Part of a small language model's weights: MLP 1728 SwiGLU, 46.9M parameters.
Each number is 128 + 32 x the weight over the matrix's rms, rounded and kept within 0 to 255. Layers, rows and columns count from 0. Numbers have three digits each.

# layer 4 MLP up, 1728x640, rms 0.0853, rows 176-247, columns 0-63
128124119146142109061147086111140128108120142132107140061085164140161131182143110146138101148100026151121130203142112134129122195154149079202157146157193161130079095158141157161151148135149125
116158107098142094112135124137158148118145130165134171172096149051080210136119168162100145103157134146132095197085148112112120091142104153122142138133134208136161118151176201180090114106109105
109083114113136115139124149141100145162152097110102153112107131094110094130106140114116135112076104138088172138184129117144108136101195152136147162177062138153074124162102140114060194103115149
124142125145089103121132178114205074146092112132118116131161117179087107114126223086205140168169068096118165154163131144111140175149067109161083078150106125154161173132119124174132139119126170
130101151172155138106126102192116133122100134135066088152106132125182068201102161117164090195144151124155143088187119118105147171086090144107102184158129121105109116096072131117168147123097121
102105118113091130074117133084106109125122147167146118117123079135127106158107100188139122130082123133129061129144147127064086101142145151151079156085128156104093074124115118118149101139105066
153172149108113109133151128088116123151138087124142189144100154138118091136128157178135128166154135126122142134148081069132152120034184115136166129119113117065140125081059126155080098193106123
139069123180067174112123144133123131157083161121138136100137169166079183153093101134115118096208191092141183092135114127139134121123092178165142111149119143123133176139094112197136128163099152
103095147111171102179128130133028131098144132149080111061121095106123149106105146103083195144117104158097126110089158155172108092100132108161107146130209135102116132112128127200078127094132148
124135110100089078132092144154133066132054136138157108168086180117092109098122145131114137097134120089113106154173122140106157156146174131059095132079125136147069102166147073112134092145096136
099123125151164153094101138109150146127105095057143074110141132118142149146148157112107116108175100169172114077126092063196130099127144172109167178169129112150099145167108089129101126140121126
088136111076186169096132103075083110141116133102127184147145115087125114148111138161146162111156098199077107101146137165074186149157090153191147102039111100173132093154111085106164138146116154
120151094155137146167150107100175101149082163119121150106170092110124137125175156077147159096095138147129128128094120091079063180099180121087106148115138116146129136112163110125183157117128177
132098182114178183142099084143080147024110065076120145091160013128115115107121112143180151171130105212151102131111153069139160106065161099153119087115140121176096108192132154100135107121142103
156103169138136146104130117082170105116124103102132110160128116124134106124109084107157135117138158148132137105127118103117158144115130099160113182137129076151125130158102147113129176155079150
167151115134158064161111081116155155114172084115140170098116160080116132110212143124126137108120089127080114134083154138131155153149127156183130102180077064102111075098122167133138127028232164
182124121128198127132100155086112155151127160123128110156186163144128096166108146116133150139097120101080110171117132201122034169162150067114098159111103137159152111173169158168137133158191097
102146128104148170094128149147121139096094127085101188110094108125123132132117122168152079147090238114114128099092156152106116104152180120159172169131171104143151137179157187078110120127167196
119090109165144111089097111188172091163090128144162135202111121178165136113087090133078117189206158136142144137074103116099165127100096156145133136128141164123139140101100119186138137165088124
098116133138121191087128132117101084122100125132097158105099100071116125108140106204136162137143094141095049150127158138116174127155130104141192177136150109149147141128140083117122104149060068
091113098077125158167160154115126115142093111133146178150077097130138128144143154122094073135102130109137143147123095156157115132126145092146142108150084142135148146105167127116144125163093138
154147150124114123121111090065104054154165139124134100129101145124119092107156162093108130104120111177133183145134090113167121127140036161118088125132185092117114110124113092105122098098119090
110080125177138132145141122136149100178077164167159167143100155123137123073104112122080125111125138123173140171131145088162139154101130082080213105090128117095128072136153121111137110125165063
085109169050147211163158066120142130138168057105095102079111142156105093152164171085137198111073171083160122143145131102151095119076120132096132139132151102096154135140126102110101121091160091
120135100164117064132121132155105173119124138135100190065108131107123168201147204020109096120132125136067129084071178136133111143093093125152086104118124119121149127130099122173103119128100135
090125146103124094202098117176107136115106178088112085163152117145154105099117154132161094150126132124105137143101125105140112147133109057113144122158069137081189098108095135080132110123085139
084136184063119157103101114126074111171118066059167091123136132150120150177129134161194113107148135074116146071177085178129175149137113136101163154167132183121132124155135149141063093095146135
140160118160132143110148120105100152099139135130108116097122139128100112136079188087130174159143165141092092116086141116161167113123130094138106132077134071113109142135106082138075161124122121
106176121185055108160172125143126068145139103097183146138110135147178156101149116089105107110132094155147135161160191157129130136068085166141126100150107102109113148144119156088065128156110104
139110122138072089084152117153103107152185106107094077130083157200110192159137140141100134147111153159128107106164125160071162169155151158136142151146124173154151154153104110163152095170154090
108126115181128145135108134130082164130075142086112109142111128135078179155094141104168107119122139094132153195171107106133084130165094090170133140137132119117127100096141127132132161216134148
185081150123187108120128154104136107149108126146140123119132097148047136061122149048125148158110079168122111117166102137112072140155140197073071099135107136107162063181099117150087086063171095
177106165088120157098135166173141166134164148121148059114084107163112144123134142118118126113121125129086098123101132117148117186070182149146108145138165142132128118027141110157187084156124136
123127122166151038134167171149129106122127124166150112108112089138146126138135141138110115110078176152134146174188127160138045072160131138137123146141164163094097134112111122137107117149149130
120176098152155149100119151171076136180140152110072111122079133123058104168206173148161161103140176093147150155084124175152084107165133122166134127093135160066133104131126124091111150171144169
082173119072144171116085068159141060147091121156143146201156074124112120072154134180140106120142136128117115103125088152129138123147198132173163121138060082110114194151133120056127113242093139
102131118129140172118156130137175080082127136203159155104078142115133113136143132150119129092142195192152110081117056089136166071145091135169147121139159123131136107126110122046071107143152149
111128141190115143095117132136128129101148114169157167138071108111178119127106116132126159108079115141156079116081098106084134153110149063099125097165153139126136117116145132115156122130108101
086111134104133177138122105115176138041078123185249168137165117097154154148119147180106081159127043175099129100146086141118105155146101160132105145109119075147148114116144116112138143078127150
164090111112175099113090142155165139115099121103124142122182149121082108183168086119161145104063120103106162105173170147088090120159158178134129092107121116148109157115135102211156165148197123
073170126106069153145107168201147060167136134177162111142159130158176152142142089100117135159184108184111053134120121077130162112104195116170097123124152088108101164137128136116084145131055164
188128086145202184148130117112148110168081135141171090126094181087096103118112092123128159162083114127118135115185101155155178104137091073101089096111116134116117128116139139051159136082112158
152098131109155164102149160145106086195134051117132126161138171150110154118155071140108154131132110176093131162109075128182138130146133108119166135117142114078146109144083092060108089173163068
092213129100133128093117102097155103151121172101076149173102090145118174126144086165098111150204143143126094156146065107135130087122145097098121170130108167091135139183167147195105146112124122
171164115196088100161097104137109123124177113165146105094115154151139169179149144171143159149127147123091186140163120131157133131119111068110088090134078145101132145065110113156155080078130083
180085149083098122165197170100101074143103137144138074169129132144111129164070214082097143171139138092151169123199111112129180152140111145168156070141105115080048097119096172140132095146130106
091109137110060111147108132120088069119084086095117115096066133123113131125114175166177104130108077117106118122136118155084120120107109167092149124120203156124139105093159117127187185140100148
121107172141158094141120121087134145135159107180128172165141188128107150106120134111177094131141134095106120133166143196091139119100133155170147119076150153124117123097127112101139115123124163
140128095170107127157174068090200122108113035142151160164129111182127079183138107040168124119136152132096120114151096138077113194104127155129126086098096133145113107098124091154130046159145079
135105169120116123054122145140127131198172120148089129134090141110143143129139088126130136124129159156188109180163118112162124112118098163167118179184105101121107119137179109105124163164088134
140114158142060122142145108179120158119073146118119084193125119127149151188089120155158104148088167122052127152131136154170124160050064087143139151135150095171121155109127140138187157099186182
127092134141082121169059046112115130143152140139118115135109154142065152132146089134112134086154107160122112135121148099102180092130149129130146164175114136121160167148152111159124144170082099
158144127163088102227111125107131101154143122161175140166149199033166132148146197105159105128086089140121121050103137134081204137153113146086073124138103183167088119136122039160074133135104118
129086122159129117149173172095152142024129126163087105120113163111104158170124154092177151079144120139119119073121196120129194149133136153174124113131197106181076152167186178194081123127162150
117094084159137186117244092081168123158178179144063136119141099072116182119131115139145134132091116121135109094127135152161102073155132132138141130139137154132092163129153153168135114140149114
192140096079144141182140147138129100087093088096142096091099083136149114146207133177107105144108149148078121129130155098151100071128139159145126129135173145110156118180162074109118064155106184
136132141110095123084142177141111104153119175085153140049071102122147170133140120168108125100165105097128132103142090073090138158097121210103149120065098126137199157120173134114079156100144135
112141151162208108141098077093133115158084108145114134127162172169128147119127123143109141140127143115190119062107078115138126097101137095124108074123086195123164102097118135126127139111153135
098123119074155075171157152105118095155137140075080174096177129138154175104148097142062077124110145150117125126127186115195094136160180152107136120104100114092188112086144131158079134098204172
087118112182124077119123180128084114043155144153142101169145151105109179131156140108116121121111161139147178209064115104142135123136140140167115143136097104120119162163151161166110158147150155
118146150088130172131065079142136130116093130123168144160162178114081178102119124137074157101160140104140060160132114150145093123155181120107186151126048171092081088125178069145174115102082175
092090110171139118133105158112169160152149104108132123175126086131066125204182125115156110114148175102096166142158172126105105139113082165145109171184162125149121104074111120184140164129154127
125099132162106119147127082130173104127128134114086108123130116130129156129141090145122063132089124125126162108134136147105081119129135182100152128072165151171128109097122140107170134161162113
073102113124110122106130144137091122180158127111168065158126152137176141100121161127157122149151152132140193131101127156147050181144132202146112097093152144121159137126110094187145120154090115
078105118128096141071140176064097143121152106125129169164087148121122125149151143137150141111182109134175144087129158108130087102128112153131158137128096135093137159112149173085120143118129132
125155134158145128138111116141193187133069125135103131139109088149172077068110123176171097177111104118099092195184153110110095124129124073165169137109112126131082101083119140163154142198150101
095137118103160145160055128101107101151121102132130177150126089164129057107147120111122164130119177107133097082155122109148116086085146183104173078153116148113110111157090143115137126136147201
218120151073098172194144153110192120193082124057117151112125123142154147128103102136139177122151131059134106062089190187068161170095140109074113131138088174118116177138166121113084121166113181
140173108102154089159133168168152097076084109116154159098114098162116173115116138083125145153102115165115159101085160173203134183134075139100061164084160157138138124155111100120155150183153095
130122114153147142093161149104138112186097102101101134166099199134138118193152110151173138120110160116119157089106086149079144134125133101098121123105066134103150139090136041047126145161103176
109102045131079136176144154098167102076093150145102109127148143142131083136148158148134157158232103131162125184098127102107110167112133171119083154154118203142190112164136153192153137095138102
158085087102136121149167107137190179113128056130134182132171107106106171152111185123092080112113147083125122115124196146163136112166085138080128166138155088115140105145114122162150109102145068
# layer 4 MLP down (transposed), 1728x640, rms 0.169, rows 176-246, columns 0-63
099135158125112112168122147158108138125136093144091118176086133157093148107073139121172109152126123152129127123166167119134133113056085143155106122108146101137143090148116114150109136109085139
120146171146087124149200061163116165113105159130135119123135151055083090116152129147150091129104146153199133112140105124155153140115132159098089143112143054129093102149073197120089169085163159
129125105131142129145061161129110101100137109144180125194163104160146113150101177135196181175204156154125111101164183156187131129083082139108112142172113102096099098113169152109123163117163204
176129120072188112208115142099164116081114091118198126166084134154126143144133119109091154158117138104066110109129083143082118150128118088085196121140081146166155187114089118146087153140146144
196091115108125091057123155193206147094087153143118091157080196157155169156136154090127094094157082156169061167144098133135142137106091147137102127140099105140195107099150138056145018110153136
129145101171156157155127147171128122165184090131143130165127153127148195101160096126120164150136212125126140111169069117152160137098190152131117086121155149122140135107120156072176113059090138
102130142126138164121155156145104148095105108107126201143074136114083158153102141170119080145100126152167112147101111132099128104041144153151113145138115132134121158129188154102119111116152178
057088095176157099156164141063174109173139171102153104203165134126072116082105130113132109099159233175129125146116134099135130164077112140146122137153099084127149119140115124152167065145141116
095136129129116143123196112109174117137040095080116125073054108104148154143143115102126120169133082110100098204168176087144126146117161142095118057140109184125114151094122138145032132142112150
153082153119127188134155135099145119143108112082108093113130134138060209118119179124152139115124146127162085107123114126106115078137137102133115146166130155140133170106140136082154147133108150
146188135135166129142162145090119130146086113105118125177105129136138109099129140126146124135184075152195098146090095051153111100129122159107139092122155102135116131196094184086168170136151161
097078102118125166092122148152129181098086071121097108130201133138075166116123117119139179146148107160209087118153142081195138055110105113130157145161143105131137156146109157125165128160111154
116129118126142125149188105116110169131102142209157143123178129084173156109158126096108057153094101179102163111130127107093137098156118194088116139082102131129180096084094148136085162157127107
108176172155090134153098145067130111113173112174157097089095099143094107144165121167128106126219124148112095133116099126102165082131183091194068158091111130120122143193147168124163120091170143
114148146092162146146134088104148152129108134138121187169142061107086076179176140131090122088139122106057130107153130136133113176106133150185139127175118111087135087134099110059098182178158058
121126128105113150136139153123128143163118112139165134120130111157122131075137135142147120166136127142146143136135134158127099135135144133113097142144125115132155128161143114124146104153126116
127147100081136153159090135083088162102092100102080161128166119174127128102124198123137148195164163184175121086085187103141114176131087101183178189151128072171101121156142153084136129168134135
074133138087074157087088096086134189142066084125126121177116086089107151103120119164134154172179107153126164106107076133148119146143114155181148126213105102115102147078154172064104098137122142
104200083114088153176090121088092124098088138129152179139111113143160175131150143091120137172128121148218145157096154097088210154102105096095157126215099097164106176134085100101165150127125019
073164165089086181165056144161116115198114133144143117141132104103106113089162150102105182173106112157126162125050132062130189080170110131124175114138174149138107069142153149116155095177148130
105142207178153154118127092127173165127115173133137077154136134117165141074149092114048108097118154132109125119136108191143135092111106135088112137191081053146142173154141118120140159163153148
124187127127147131140101102130137147123143138137109124189103146114133147138096138143079081110095141124144106143127138124100131126090163137117122116112094089134152162113153107075125102147127145
073085082131101147132108099142083106140127140214135166113140122084145106168142073112057048141068086126120090127099169075121100094114091072151181145100152135124126086134141090136084156152160172
148118125139151161188182128134135114098110120148077156078084135154100093119122173179189135088168107086173191140142134143113168122185154159151168099136145060089119115151143188154139129141087112
024174147161143143128166139097131140123122120114075095087113124103102131127170149086112210135138128130085179154112104061105143143130149108138150146086109132113155129178103142151159109152111156
104138101140126113112142086106105102111132182125168126121123184157117147143126110134124098152119081169141144112069108132160169080157169048124176164165155125100112122151134138102072150136046089
163156122109115140155160066139121121172164139098097146174177102124142078173118092161116088158087155120144168128144135127132135169141055196112083112064118139129151121139121107099132147093088101
099097144171124110126179123148125113172144136127143103160126054141140176141155119109118099148106153109109120131100121069071118122097109154144165179186120176177070149131144129095132117155110104
149165116136101114155203141131194046157125101058088120142151138159195109155173126107065163144136148133179208122108144121112164107102126179153185106110160141214088177107097138132134063152115112
209103181223109101145110158109115129068096149142098094079069144107120115091097092120126110180122110124120133185131120063119147142132127145164076106098101195136114110060132108188098136117117068
115059151141137111114147140160087121162133106099111194185152100129135127171133086154121107127180207111131049160090141131157079136159130152115088202142134077128149109137129134117154128201121078
099148193116108121159119087142103113125095122121116095164151141065089133121126119128124129087120134114163135113166153119135147095131129091115154099064175056100159122157205137123170096068125181
142145165111128140090165167119128111090144142144186120179101154080126146076141101114144104158148113132152135102147174088153109152134136147116118117097161103156062129132145135155139131138095176
124193167113149148095097090100116125159155128147072195145174109099187130130070106134115173145101116121152128127136092095140072124154135135100108147180116113145103173105120105139130128144175100
119151142138074113146123165139152136137145115168167130099117129104075143168094101136174136086141073143127109173068129133130113135149149133154112167114087154138153152152095108125087161133111138
141115068110038103119152129125093084168133104135171091170130105063150150151131101141146116192121069135179130124161136044155111136096196142127118145103127152096121177147136164126099091061131118
130199092114080104107152116163157135156127125101069144146102166172130117093055098111092158132125071147179140190120128070176142114146186069171177101108122121151100120176090131045061107057082137
136125069130127211129133130104099107080097126103099165142109153074138172124112117155214135174181125135161123145122141111151093108164102149145117130112077130144155155108148131135167146082096158
204143236108058130145099154134135192128135077188155137091106167082180155088131115096103091100126167149108104102142091109139189119195122113092117045115123126171154131067103100138151102173114150
117127105100156133084114128150152130165181133103143144130135188087124139150211106119056145089121089101194124158169164150034136082098098171113103116135095060098088121073162103128066139095138145
074115128087073152101091138167130089157104118132167118073128103110199074137106153213074097164162155124122177118153125112123148168105197107129235138125140131138088096151110103080169141177109143
141145074117113182165129179109061159088113152126106119117112165162101175131066150144133123133102118105123134132134134112139144148190181123157146126101132180090146086121125127093081120167126095
153143060125130116141127101113201116124111130115114135184153151153112135127181058111090171113206093153209189142127156147103170105147123158156137133087113095143162113160116153141197117107104150
117189175098074133113099171155174119052136105136080128093171122144163054155098133157094141158163062164095136096161129086148132095100098133162190077068119118087084119189133076181157115123090152
132140126142104144068146103096125117147141188141137146173127150178148108120114132175127163139129068060170143082184181163181087184074175123109107081096096120125169067162119134139138131151145131
169098124166159104096128149137158120122106133116225139138153165126172148188143148077121158098153121178162099163151104081051121142145179180148104167155132123153128154063118165134081124165165148
156144117099112150201166168084156162118146156125083145168113122114123154091200100107103098144133111126094102105118101126111061148098080156101120200102153166145128103082115115162139121163070145
114157103158140092126178181116139143170100185137156117143109147085110134116157113155158121135121162130076165151139106119133118141115124112143149128144151161142104122130087123124187090131102119
137109137102128114177155093131148117145109121124157097117148137073137187134138141085160104087118190134129157162125161141165029174124119115143096115124168107085161117165125108119162107096082086
152134109093089101154108148175112101144133138117110107104101134108147137103173112135110102143120148084125102141082110138144129087138133148122139152101157141139126095139138155084186145118150128
100132155134130118139136107114116115122077092158143144116087066227186129134098187168145130087102120092109040182113131139157174141165130166187169149110071128117106160151114180154090151107129145
147127129149118165119157161089115075086165099169155105155198135149134140106146156130170130098114085129132122093130158111151140122133084104044063109148165133070153154123127141130136096179176131
117060156131166082149161144091168142149123108098156101066123151123137159141131118163139148150117132098136143081198160105129151116184152123104198098146139148139116189077172207151115122139150155
176164103159094119098131133158113159133140110136134132125137124146174147091085124114146094103134135180131079119144096128110138094103114076175132102094069164063132106116146132106108145123127135
098189152115140112154179092103187132098150066162120118132106097070102136190111156109154118168171167092087117117164118130197102112159167145114118123151075145129092113144137169085087078092213124
186121112126182144099049143161122116157134120097126070163184132123115156124078117108174157144086119128082178082122143112186109123147135105104104110147083072106113147102147181160111180128189120
116148102095200116197173130121169114099060100095142130141130066168104105110169122168090152105128153128121168089081147202147093152072114142103115201101111115111202106144143147203136113092075137
128157093143130108125169186149132101138147109144131130090138132224108178140090157076123181166091100147083177116073146189172137153134127095055155139151165133134137088136110134086161127084139128
132119143076113062121132086149165104101091136144146178196126163166132096078105074173114138132142102109145155092094140088150143131091147176119094091104124122117176167122112180150095089144120119
135133061172073155121167126129091048078154192156170104133126135129137152187113105079118122167086137137108180159141160148147117133140092151172121061146167102141118165116130106156096135168157145
184123145114139088128063134154100123147131123119130193065116093129076150077077122110110161148082148124058085154121152112120083108122206085165171102111091179073097116051161167106117077121083150
151157111085137154137159118173109112087130151161147092114191200179133133095094104169120179191142124114136092114143077099182137139126176075109133082073123129140118141154105165089138131114129158
130117104110130091078140125171122122084110162138030117161138112122154148116134128159122149110148111114055115101153146126107126139141089131159149162117093142100104168115131136118109150152148121
123120116136063087100188186170142072126113135151139190148142103083128093129123117138138138172100089124087130114203120149115177176143121093153135139156125179135110133096112167150130132103135112
113162101161120114135140076130098145124141136111187124141154148184113131095128143155128132127127079133143127124127117146086119063136081119118079160165095165117111093045131094088135160107043117
056089084104114091168123138117132098070187110160176129082161114138127097114069118139104158156155113149143106123068118114112164107160057120118144124089124115132152113127095131123106138147135147
175138077178119089171105110151098117182113148098174217108144100127095127107106123138150123108114146122101097054149136145180165152131084106165153117065128149102105141123100172161169177102067149
136132153156102083153128118107110094084122123124118085150126106118140135071137150120082122171110106125051126126131097150100137132143115174099120125135192100134073086069172162128087122133121150
126107173151197143134148099111180125103117130092133141142138193085086158133128190155121113082111159158133121151126106107165161137128101140155083170150123111071156130150100152116118049201116133
088134139144077139142156108165150174085154115070104124143138146130156136149161114154135161120141193087123126162081120193142162096103121142121167074049140139192148102079187041174119098136143145
121102077077135123160105061213130099148132099105127112114054125119140103156161098060118126154120108129108165105100107091119149105172123129147076122200120164114158158143134161133130093198138125
# layer 4 MLP gate, 1728x640, rms 0.0812, rows 177-247, columns 0-63
108160096141151204142151092205090081081141132092008132121100145155134089091128149172117107148137179148172146149119174116118080124156108189136084114135058127147101125155153116171209163148104150
157115137097120146167149092126080179118185159117060164136105120091056162098140133155135127133105104145168145104156113076152112160116077082134164144125107177140134128091063134083099167127123112
104131175107183121154114130137099097172111124091182173138148151139133112137099123128131078089111135124124122099107093083094149182147043138074094118160099166135098136136128086176043182119137105
137138173141137094100126170145128172217083082098145128178169095110098107124135136125093113121102110101112104148112103150141079109137084157129113099112108092077105161117107190134121161120113122
176146112078179178158124122136162135117156161115155118108100111083088134117129091130128147125112133116113149108101100108103097119109128112141134140129090152149155110081086180133107103152132138
120153163143140093186127103105199079093081138148115123079140188162163151148095148145058112160097090116146070156138087107108090142022116150107103150147146126152123125134161080144108154140149088
113183174088109079198150122121172147161144191117081159139125171109107078153118087123101171182134078085168163140079127113119136112124077130098131107101113155062105163123148148138150145094168183
109079137149144109161126139127166153155100121118132177193126112074116140145116145185137118129129114173165175083121120138123137138130173138105146126075130131135173109164177133112078112169109125
127155195110112148105115172090119104176144130083103155070145061067170117129107126081094125166157110124091180125133156098124155125094174102166112153091133167157108074124143150051135098182127184
148142113138076092147144086198057110128193099109128114126150142148135160093101180125062110115105166139086143157138140092121141123110095108103097179130099124125155097083144090112088125070163169
107162119121088133128110152146179114140175142090169120092119136097148091127127158121158203130156081147129110159106111122115106090126126122124111099125097133167168164129141168167202103202155107
204088124111081064098134093050113187125122124075112162097177092119147177121138110131106108130152112106109101138156107111127078112164070145116167109146122152159163156093140153164100129166126134
202108126183135112149176097117148152208171091120078108075133196144118135131088180169109101117120141112157108107196166167120140132109160150100130188140162152124133137127083068157086119168137145
137129108088152074105182114076100131094130120107171135133130105179179170111125103132085125144109187086197154088119146145145225117085142163118157124134169171164116156088147096174075138094196115
167102120102176124163111106116198154130179124164128152154072128119092206114196132140082139143113091140120099117107161035158131150169150144164090105187070104100085074072177185186142095062135135
117124124133117172162118136105168146143142134070162097088111120037158079159100065136064205175081118148133192107151142096123134133114221149151101114142131165134128124106126125127105075085109144
130148122159135198124093113085178122139124119075108100183141113141122127114102138174112105095093097162179167158152101157111162150152082155083097093157111126131105121074103123084109138155172106
093075136137127157111117095213125126140091122075087111084135164179176175157059124074089105163121085113095154123097190174134083142122110066180139076090146109112076131097145109145082121073155169
119158117124116169195136100111129101143159091146103134089125160161129124143128117145176106134134121106061127099154135140080204099140172125189186117107119126071138168116161084125082056205133087
098165142124109159145146114135147105154221155112161170105089095102110101199145088152140126166092057151180099092161177173088122153116111142192098122132155118151121139105083136162140107133108159
112081188109144088103083124127155131117096101171131149107151134087134154123078078093133131064073147138094153131143186181140089125102128103102088122149120127173127101100169096092167184110087154
104139129110184170150106095159121118104091097123148166139085130128105097167113117143143112109072084119118127161064163080192100166100082121083128092126072114130157090153125198109120170137115107
142103162117126090068102125099119125163095140096110141098129094121226110124132123082142146169086135131113145121158085041124110105127075164143163131172187129140135101102110115145133067169145148
110121109168122164062062123115137099164110100119094122117137160098110129144054106095096117171111112163161112177134094080129109079147116098162138074167129084102166147137158080173086124154195078
098133137127106138160150129064129148143146099163128139140113084095173165109133098126102159113135132154133179130129116080122127038184134096124119159148122120168114070088127160165132097149097203
115121131174082063155093164139134155156107198136093124099116159105107092137136120122127105107139113115112119140148171100167134105112177115142178144148140145169226170141154154120124109120162163
134144129147137134129166161123079106082129153136099079107140150109166125131121145164112121143119110139142128123122137177157077105137135102164111123112091095154076150118117108115125141119093121
139030118086174129087093153092073101096146076165080129124108129185114116153048133116000088134109104141122093121131137112167081151155162099092134171179151120105172058084145121151145115161150173
192116140147140104110132043079143165097083164116083133105133169113127121171158140155059103115114147112145165088116172102101129185150093128154111093148155101152198130129158122126076171067132097
093115139192123096147151168122148138168109073144043142172127101133153156160124149169082120143149125118135102113109130179096151122117108139132101113109102183152124115169136113128112119101167140
120087094141163108169113094110166102171127163070146129113094083161081143153129165145119191222146112101113132092107101144152140090137142184102082098066114179119135055204143146169132103133149085
156145138135146145113060129121135125140146170128159099143140146113105133154107129163103174116092135149133113084145092101138116149136158161099088136210096162141153142102103123154138108164139170
169144097172071205114120106140159104118136167130061139077112143133089149117099109132120137124097123115095161111096179125100140091110106131164108110117134189072145123142161102150144072169099158
071089114148157127119104097145105160125145132127134165128161114083039101129119124121171145146110113163111166095115089099190167093044141109121137121112098072168145144153176115190131116200072122
181154109096189157116107119175068088140131104161086089160123149103146145180159139139166124098174061179102131115064112128144129080107196131126150088137078129095096149131145169094172095125134135
117119071070159121109139146164104155138127140084149120096118104090114151196139116171092169121098117131124109131045091168148139103144182147158121086110138119154119092123080129109116160127110103
137131152095181140075139149099147101142080127156117145164092150109146171103144111112139152144164152169201192139118151187167146124095124184136151162181108150126129097132177136162084104121137138
134149165135123138132113054162102125136128181130104091098133147141196101207130095112149162124121186158222118104150043066098184129158142084135160179093158142100147181089032104082136103179092127
097113097129082117068110095153157068046112141118098119123143087155110156091076196129168116166096118107182171042095128146112130136089155105150154111149138118165181140114144103156146097139091146
129066147120116169101149120155101126119096099106148099186179122123134143155090169149145077131165103111126197116133176169164141204114221080203137058113065092100195155155138096056110129128116148
068100080145097134104106067118107127128092098161108099139085135119086069138159140085130101170074100131131138128150187115108166092140151131151134145096195102133159155124058200137170078142109147
200114124173129140152106105103159134155161086036136153121167168105118101128171099149097170132186087103148146187178142125088122115138136145097207115107164129140091120100146108126129188102113111
118103154077092136146140096084183172116064159112119156111159147142128111187100152184164116144133134125083140154146111133161140181105077083134140109094068155095156157131145106164077105162168123
102112142170135103083032120117105116069099126089117121146140113106093143114185164061156114169177123159109129079111149224102088154110149110127102133120148136129095110172042152134104095110105178
088167164161130145156147141121124115093097212178109122084088161139129128171136105134193135081169123078168115084111116144106149153184167128089155111193088083139125164133164161145067094108126169
111088218075078155107138138177137074113072093157121165142101129157107094118133166041192160112164063096136089119129180148146135149147143089117108111108155114130078110139141132156123152173094193
156170186112166096116091086115146143153130118146149130111149197140114162153160125124135100166146117120124075107098101186118138146172135109104113092169145144118102189113127157167144099154114137
142118205145147115137134138141134122184191151118065166193150100092097139115139178141213154099147114084134106158121113091141115116130127113158123141124102114177116115118171140036147172101091151
129155130090105145133131085051137114117189118087126152080091140140105116105174119128124146150132105111125152141123175141096116141085178171118129104060175182161140084137117122123093168146109190
147094159135154131126109147158131120151141161146115133124077149063103119135105069122110124120055103078128118114154173086123099149116107168187150102111173147123097188097135140162111162150149144
121117145146112149154133111168069091193128132081104128146103191128070148147172186145144151143176221144110141135118122129111121132128137125162116069117147133075087096121120113128145058152143113
112044152170137075066091104152155136133095164092091137141145160186107149169094162109098151124188128166182096206076160176134105075124078106151136197121111093085167135063162122088125105125180143
150139150142123135126139117107130103162100128172142136117103138089075079167222155119151159119084155091108132152123100111144112172136146142115125158094124082119123136134128146146154140146152125
166132222124193078094071135078073062168083121125129140102161181101086147129081135177145162153126130140136156152133160116115146142059111091162106119117129051170143149093093117084188140166088155
128160117163084103079092136116159144101105146126116091181125155193085152102151086124211187107119100091129093099161133115190129124080135162102134093145116179132118198103133084134136108134109121
100147083079142130110141140192089130157129153133083126159170112148137098160098149156104113175112129103179198156149109092133131164130135127182096165123166202091131177152112101140080112100126097
105131105165067135084119123144199120163159161151112141149152119121142122137125118107142095080189119129081122126102129126144169157176169130116136107073060082109102121104123147126121168077101162
138177124139139110111126163127151159135117099164135128090151133093147154121161128152115145094103168104121202108155134149108152138133158120146133158155150103160156171139129148160142119105122126
110129124154115097159127087091085180154120137176125155105172104099099122105133090117102132128105142108121082093119104156121121118088174128106150137149155202172101179111105156103170103095131112
105129160106132114133045152131127113085164137125083104130133116176139182108170109104127116132104138120129184129121149131100082117083158094089105146165096105165160136116112102103112097113137196
087069079124137177170174118141116130101180136116132107101147182170118117107090140191144103169088109181101113106139083161163131131106153040102083107118109041115121119116120160109122103075083135
130150176057147119138174125171117175134139121157092152131136128123118137115120066127101105152169106113146188102140144155125111088124141153115116115119186143135166139117185148138133153133167089
075132118081158089122143109169092090125140106117076136100168105108161071141168121107086114106093146131118164132049184112076144128122140140140070150188158140164181101096194162110152154101175074
111110060182152069216167151137064146137113161153146107128109105114095102159140103097178142120170194115102137149126095143128133162141152096150113143105147057130162156163108172108167071087139076
154121134058115128151141132124169117137094146132110150132119144098157079088116098123098156178123100146169127134123174104146147075111124126124148155173158140110164116162122143062144127112144165
156160112118124138179128150165098194160071132125120109120077185168137159166093142124181161139069177157104088119082165117116167166089158128107161124108103135159127169066159096092143075088083130
184148179128156131213114112144134091119046099049092174082145104166122117142073090114093159132096154084118108099131118095077120091151136151133113110138071145094159205124157141107084172167151163
157114216092120123090149131121143127186171137160116160107172124134170095123147103114124091068124176111122116149100141113097128132141196090092101119130124133124094173128175113124161107129085138
068147130116154157152157139131144195104205188163068126123103133045132139172119053179059162124107131181140073136154085152164137063115116133122106125142116147066126158100118175095120145108128116
111139105172167123133107145085130145164099130069172156161113077140118136141142157142148139122160082152147137130091168105065127081068158167099127164134148128147145071142134132131122122148143123
182159101141120066148135131142050117179062159235144161143162128151155132124154123163174157132167128137112115086117184091095170136090091155127076083186103103094104142110122113123138160111130212